Each number is 500 + 50 x the weight over its row's rms, rounded and kept within 0 to 999. Layers, rows and columns count from 0. Numbers have three digits each. The size before them is the row's rms in percent of the matrix's.

# up: layer 14 MLP up, 896x256, rms 0.0741, rows 78-102, columns 128-255
# down: layer 14 MLP down (transposed), 896x256, rms 0.0381, rows 78-101, columns 128-255
up78 101:459442519489522515542438536520447553542546539561541516540541480556506455465462512528487511485498587510538422541552467583452450464569539520404536458408611480415419501486561463510472561484532461494501558555559523460558472590500514495347499521543629474540561608462452436574484456551504557569535536464592415461491460526545492456539518497533434573532518574556475456522637573458475489392558
down78 095:534508481516552499575501487581537520498500480506464442494506410422525526411455487430440499412498575541587480517548608477498556454476548495481481513451398543593478496486540536490471429503456422524564524480417409515471474526515430440547416404464409499503431569552544529481499442497521538389456536511458524636453493502512522485435496445510503532441536434433608542429542362557517488404417
up79 089:593485526544447475522428484548480432534448445572494534492536562462607490433525448485435523565522512502595458523528501514584498624483489480524528435486499504441519521474503500397580475445499485539504503498491434596536398504464554466519458522549530455452502591463431479561456520435456592458445521442411583503444557389513457501469477502538461469562589533526505470521469624476391465464520
down79 091:489568505514563450431603452464458416464510494502444512488503440573429480589531484443466447515435496504422493526447436492466528550487404411498506507468499496553463525618560547545533616470506506474445533405523488382521585482514498538528550518371543490435636498575528489420477467500496486505518565534546429485528441505478499477444492495459410544484541507526466549595440483552447593528506
up80 105:553434458569512499485570568546455436648468486479525475503484509403531484503502372531506523535556440512552510499468477548585554495510491589404546478443508476523465561561499522499497535452600425536497471407437453504499608541485533495543591518473397487488396488507530469490563498589557504495492492514508524487535487420483590476455527608528584568502467537541526488524514515444475470404491
down80 108:470575509496405426548471544512457552469467462543455488468452430531563479539508510414533491448452620469487447505551573535560468501473490450508445465501562528447584495466435375499539484414487482501445557582428455520584447534412496535507502462505545506523515544557399558526449584509555433493407546541507490545528434552454455514472515415417464517544542437537511482420465409559484463530466
up81 099:500506495450580494518461521576418568466430507517457440466519544493516504430482516464397434533473462551525512483476538435523397487450449518500532455516495473434520542540442463446366500509509520480556520538553433452499483501415565540525491565542564452581454499524529534542502523420540522534512567440546472494516458632521493548529412509541493494575488510397517445524509476451611523456479
down81 098:503426431536501508461484494522461468486535536497445581518543475492518497554566536566528591433545419493484462407527445502472564543468491531545427478501571536509568459459503548521548488618495517405445504510487539462500573497443485503529526414551484544502484503458514470442485454524503480516362527492552492530510583455505513547457579435466516449580507495621489556477566495510481402429537
up82 103:509438451498568453432532505489531491495527518492577452468494462540530410533571496553529570490472411555520502460483543563565494514504527473604393475482368489472506456481523476511476449464451518477452581430521501559476542512619515477507547521473457454569582550518485399467607576492500518408448455374426494571437497471545500461516557507536505481554503529548454529459481468440506486428508
down82 114:418579559510501457500425518545499482449449438516511467524545470572499427635517546505575441518485527517500456475518500559379533475537444503480516445462487441475564489504534424632585559615491542483518439510446468496473530574476644507511609539479570489463518465524507555516454468618519564506470483506490507476584483559470567491464412520489437528445527540450498392474477562533444546470470
up83 103:571575447546497450474412512430473529450479454438477481444562592566508432486501475528512444573467491517595460485476491466471473531541487449529541521447504566546469572434457543469450424501411452468466516488530556518521462549525568443468496495516458373449516501456522523533527467468521441540577536451583467581421512466474429518499577510460537629468555491546409533521510550515432470529473
down83 106:513546500511467496552542519554474470423519439526457459520468606477463673495497451595520577509499495474428477484563427507526466504585494551510395400527486531545516512466462558518485408542540519538385497463466472452513444565457520457593514582485521548481478512490459479460512535501489434454467511521464463474566542552429561508578407452607505481493489540466495467448516524531470392511537
up84 097:494507505464543470566494458456412474461449507439580468530483431476516448485498531499511524521533564469520505476529475483515548449531560397375509468524512526510485514494524515492565411508511471464572623514491413576472532523419454531474551473494490631432476474592570488496512499450469575560445507473483480438474442563459567555552456562448502491444474492401588572615431562426528494516497
down84 094:437450550479434580597562445536515473545423534548567497509453548638475405582448486497623525517490473464488521506549510540528614433466432584477477569385483564507497463480532501561538590521505424540503415433471586455545502521558524447518453492555521489419466510499480514475512511468535461474457426446541485476544451435468380474532409458409517486512499464523447504483467432528497543446530
up85 098:543536464475481531540484538517572499517558577596505612454468482494508497501434527439465399504618506399553443486544494535564578483607504508497521496520527447396516503487389503492481529514562579541426544466400417521501440513476467523469432592518468427466518427562567451567487520543469494578491500494685512485471454553480474518601469504572383392496483474516477512584513493520577522490483
down85 096:508549522601563502492534455517588515494412414476496473641447492544444528528454510526474559509471462530533503509503525544383543508555427465542482603435491566537459493554594495544567470479468568450604412458523502415549496618592476589443465373504499489452434471575471395464580504587480475477544562552529455543519484495442444505585429531420551482507490519499480474479443565437486565486464
up86 109:531364523482531508513468447474563427481590470510395563474475485474477463486483515393469473492436537494487481524458471521459514580478505549527519449580460519459526504510534519555621486495507488663504466515544461491532428565449580446466496446509382463517461501540456437512516487472557493494478546500482409521511475500509540550527506540511432439540588469495547479488458561512535534529527
down86 107:544613414496514545483437581470509512518546482520500493473554469464526432588488390536495472424483498619506522448590521523492453434561509530407501552553480505462487500495382434555521520481514524449485570519451393507437533498523469479517449415500551486430492444545453564572574591460475519537481535549439562484553518379580388440560529423522559573493510468466474542502515472416453519449557
up87 100:447531595555452491518401488508538368512590545531482399582489436506492489504489569502481532562669466510487536464502593547550409495520504540490536497552594548495538572591504528463432459528498474480449531440491557474546490478469552511532555587580460487528469490544474574500489591443562436458482485422559478485597491450429565461519552513455455520503523533481441498503536534542512466593432
down87 099:587467441460486559389454580529458569470535515464477381539520524456445520570542453578521559443439473508499543474485482496407543488475461504602439513520451512431480541480489408508524517471534469544528583501510568447475545530493520562425510520504485467513490516462518468490457467581483607510538489524452437505525595483555460468521477419431510469432491476518532414569559448471415482563535
up88 104:443544511487538550450456506541506621535502494482463423577457503594558480451467474483504499455469524414508496496396506465518529584393560479533505523602536552579538596562474567546522487475479527450482487461491513507482483505601481515454441431406530511492445578481384570477541529574550497449566526433473518469419472492554486605419442458484472574526469563516465512477476520520471609533480
down88 109:389465545509424533487555432468556560429595571529513531471490537442472580506493486496506447576476593428540483436477486459405531462543556484545484480407502476535473404504564550457414491524509572502420507416525469470478571521493531485575532522568484480535510550568471523463495481529449479469451465489442531457560588452551562501528460508487469583480461516536565480546505506487448474526504
up89 100:441567490469551488561483462523524517535470494551554494556509488404499523525524453406474573478465502492431551509491584579462512578524561503538480486528519464477528573498554468372576521369462495544527577501496508364490451507474469460575509431423475522496497467506503549508463485446420505489412498472489492479463487550536482447549460458518484459500463527466548668607442435404310584536566
down89 096:534548568519555480529492552456497491521589477413462453472521506477443496539534454452593554464520396482526541493550462467410505530538503403630470553472528608469464576473462522531502557511468451418585499447446416557462545503514563551495572561461478491466488569517474546497483462484519562471612472497480533576459445403439480555530481458532622484540463447517471411485505587564529507469462
up90 101:405499445510495493483483529408496524503468505455533508506425484513523561558447602535438497592466464493480484548468519487514511417450447399551461497536516531502593465419538413508459427454520513478547548453496538461544494475519570492481456486441434502406520416457478483489594554602543434498483547576484491544551524540592494502529505435578490474403552463445515506475470533519534583472469
down90 100:524508559542507583412485575440471543539499527507455572576476515503550421517487465464528501479387487484540537507480591464406465466494498528414426500487400457429472565505509569558547547500530501540549531551541436538502515479431472484477498497449447441503549567527472478466442534502600566508535451543593427521531472540430468575435436508507525464495462451513554441444528580512460473632509
up91 109:501444444459523522455545504596609479456507571475468513592602425524462448441589534622451518520460572503547492664540407458510432553367591471420516461484437555431443547470533507523468522488464592596434564507527480468521439466437522533558507556579460465430519416438410450434493466533448521478457465501540464482547496459421616504497464517513461526555493478487480520506445520413476522541540
down91 113:444436452497548514458540604397509506489537454526501443481582461396517520566488435447452481445536599461476493502456498575462490571449559525534513453506529489504505444610469509553513469512436511499506557500452505541544529526526430474494421523442496544535454579495527533419555464451666486573505421466565496502579486505611572568509423477492436399433434547450540524437542495434412525489556
up92 095:454540486480542437396560538498542479496414504484505446443519575520492412481455499465580544578516422517426464523500516474453537466475476462477486594424482416513480382500567434526619423486429510484486555413487599471497468471524519517546482509441511521663539386469520416527507499501514476529435628492544497466560460446581520520532468568507463405605504478563539507535535486491519543468482
down92 099:478444503383490451518492440495519588549604502429466541520484484510555580518501448558520555534571519478483518365507508550519529524506553498522618517489535497449507440410406467552457505545521604566515467500505414466455428470576494478553547553448564601380389537528545512424464564496426540431547418520447505573536522442463467469399540468389429510481622656454493458468541510522534450470420
up93 107:501542502491450516510440531503425506473463468441526433593453540507434494529493504462451567466486450487547457564554505455535502539481506571455555440514390419445452512491544452436476525546545487613477509535497492471486465419536432622510521412446485492368509475527523423482550408468530490483531514510514515509474517430557510569510582592500498550591521545444552445494506493451428487395467
down93 106:560450421481511507471516499577480472470414484535510484458574476560542497478502482509432457393531537455488511481478543518543487445478510497460466547425597568541576444519490523497501532475477484582491549434527574461536550530482435421447511477480555599508529466476506471535575483438445430511495427465506542379516478485507502443551457518556504482438462413480465551484541534419509413588541
up94 104:541452484533522514447486506476588529573527544472472489460465478509583472579417537480585488538486482526522580500550452479460472508525485579580485454490555520539472577600487456631587474496537367443351422526443494503494484510488408490512558596500524479441460421493485541460499543550558471492427436419488528501482396490428480546542363420533474466568616360468555490479522471534419476404476
down94 104:508529618518505463552554440396486374477491516532525496549470489563558479459444580556511448462483542454569449421570571486513457519352447507610631508496495487529551542477539521465444621516535453497503575480458551433560523465483468559556495494526524474474449463471568540561557453494467462463515511512474527459445489571536585441460534477530481518434488450494582434518524527470442412428538
up95 096:524445395568447505453455431574474493484503482641483567579516434483551492563564449436563544446459469530496453507570518494434500506530515578527483536466465403448499502464528483545589438322532484477547434521496587451513530480534463532476511530454418530505465423536521438467552557522459425557516487419494464501497419463556496404464391547519518545439579520512552610514461505514380532526592
down95 093:445487607457461498492539573514452520536524513538558448565495464512460490399539604528475473564526506482439507509438508504466472576427575436427461455531465470538528510556492480411575507551559450492476517518453428560552575520554537483472456583473400491560521482551538475467540497477472571534532546467500437503462555531549466495422474479475472543495588556453475489525454513531524468553427
up96 099:513485451555417515554441449396568499460458502488513382472423469493502462474440583539464552487504618456536497456486458533491582553520623408549475578541409539517445531509551577533515488551550470509465456520504505583452463532514454506486514417575453481468464446488592486554467493438482444584483436489503515505553532465578538568587491443531450502447478533476485520518497577574491450514530
down96 103:510559471501542430498422439430494524504467566453589563500521413370486571595455512456523544480486489523448482534482473500482496608485484494479507522535564515454493531554547520510469487471487511459504486510499427473518385443555484521420503403573475470488479419569543484485407422440485499564541496462489547561515517531548397641500514560496445549524464625530462563536505460461433509481503
up97 110:503453514469550554545429411431537473541472545642550491494455402533486490537520391447524538546522491511533566545429505486401406505499516470548465615493413601481467533445522528495545524574480539456567482389546532540532486473586447477570536546544501512464432477458493406504467427475581512522493552494487428486532523476530449523530563542469549527582474542594557488475529552430506473435546
down97 119:581468604526550516483540496519545539472406568522580502498466407525499394447444416524557514481573511609568524585525493448460560534452466437512462517389418507406472536475520603598536571483446513503450566544565496437511386455557508469508446457461648548445413578517484499450514506490438461412473500519448455517505493418445562507564478489506550421569515542549513522440499472430403579423476
up98 095:549481487603435518500465539541530520478501467581560500567530526619452559475444505597476528499517524547452462512513376461511413517445416500505527470488529568573451462504471591467505528466516462499383448485539483555519419454432540507432535439536468443581518576504420553449456541434562473456554555508481460501464432474526506573530477490487529556564496565509496549426493473413484428480398
down98 097:480508525385560431471471520500450420554464524418474484501565468419534470594482467486465430495581498572561438503502524486467540534597549524502572529492453484422521589445518478530498537497514530569557439622517574488442480568485474459522479581429538543475552484567591460613494461545373442510505539537473525536485606477488453487443494449519441477470429539523511502501464547520486584453577
up99 104:477547514537555516479493434430433564533570495404572495481414562525517569496531540545563460537539530560486574572552585476510460523529496458453414527475386480553445440439520500515415514532490501514287438582508560474432479528527496459536566473466446552529504522508514475466448538536488573446521528486521377445438451487527415518653560601505539533621493468396505495482490459517490518470485
down99 106:508442459490480496535506582469491450524592498553563522385653502511487506471475494441445558365456470440499448374503522518453443529501486616594504445562506528482541511526488500430619485548450523449527535523539391429574514476486559545458431509495463485395602520416480443532524478509549501518497398561545508460562488528509532558396542534524530500394571507584513497528506570510523547605517
up100 098:479537504577510595532490447532455467504541545500428493505570477576512529494483537498453455442488385520426514485546500446561543517426533591390419541490567507489474501499539461554497438492523532496537551474458439571555478567519492442500514520497512495539489538403548381468542570506477477436399518608395544454503475512592489485423419561533458504570501526515488494377510501481574598421529
down100 098:514517524464489455418542550499514606495499512533509506486440481432433492533531538508582578463437466480445478468455534454535423409637547415529507455633501490526526539594455492531512450485438510436516544481496461462508447581448488444526493537451612477433529462512489507461544494524598531548558472479520460495548492462520439521516555438523610452461597459479460554448581458484468548463472
up101 100:418467535438512522437451464483531544531536489526552495527441421410589484455499511489501488542535472543422422510474574532598528490475543402539433445532513544485491490481450492473540521485574428585458493483485438529507520487535410511567505548497393455462443555523482512598382504546425629441445588536519467503531538483501461528599493497538551585573484547548472502477529557465473427378472
down101 100:455597470641557436464441619537502551556474458473473574403581551464495496549445428471430482494516543587484470488491538543456501516478471510483513529461560528550590567514478507510564479529522611416459530593440437530509502445563433463548575507477435456629522476547459553452461510518444383548563472519525493493526512520469487537431491473402535546488423462396420589502465507525512522515543
up102 095:540470483472448532501533463493605413522518511521379464509458417493512468412575456544543547468494400452483605569602459536389530494510500439515471460506468499429508490536554510497501508429588491540453493565497455410426465491522557478538497597475555504477471511429476470487589584507550476557440509448522471565511502537542446549430415540472450457589464596483535495447429502431547518533497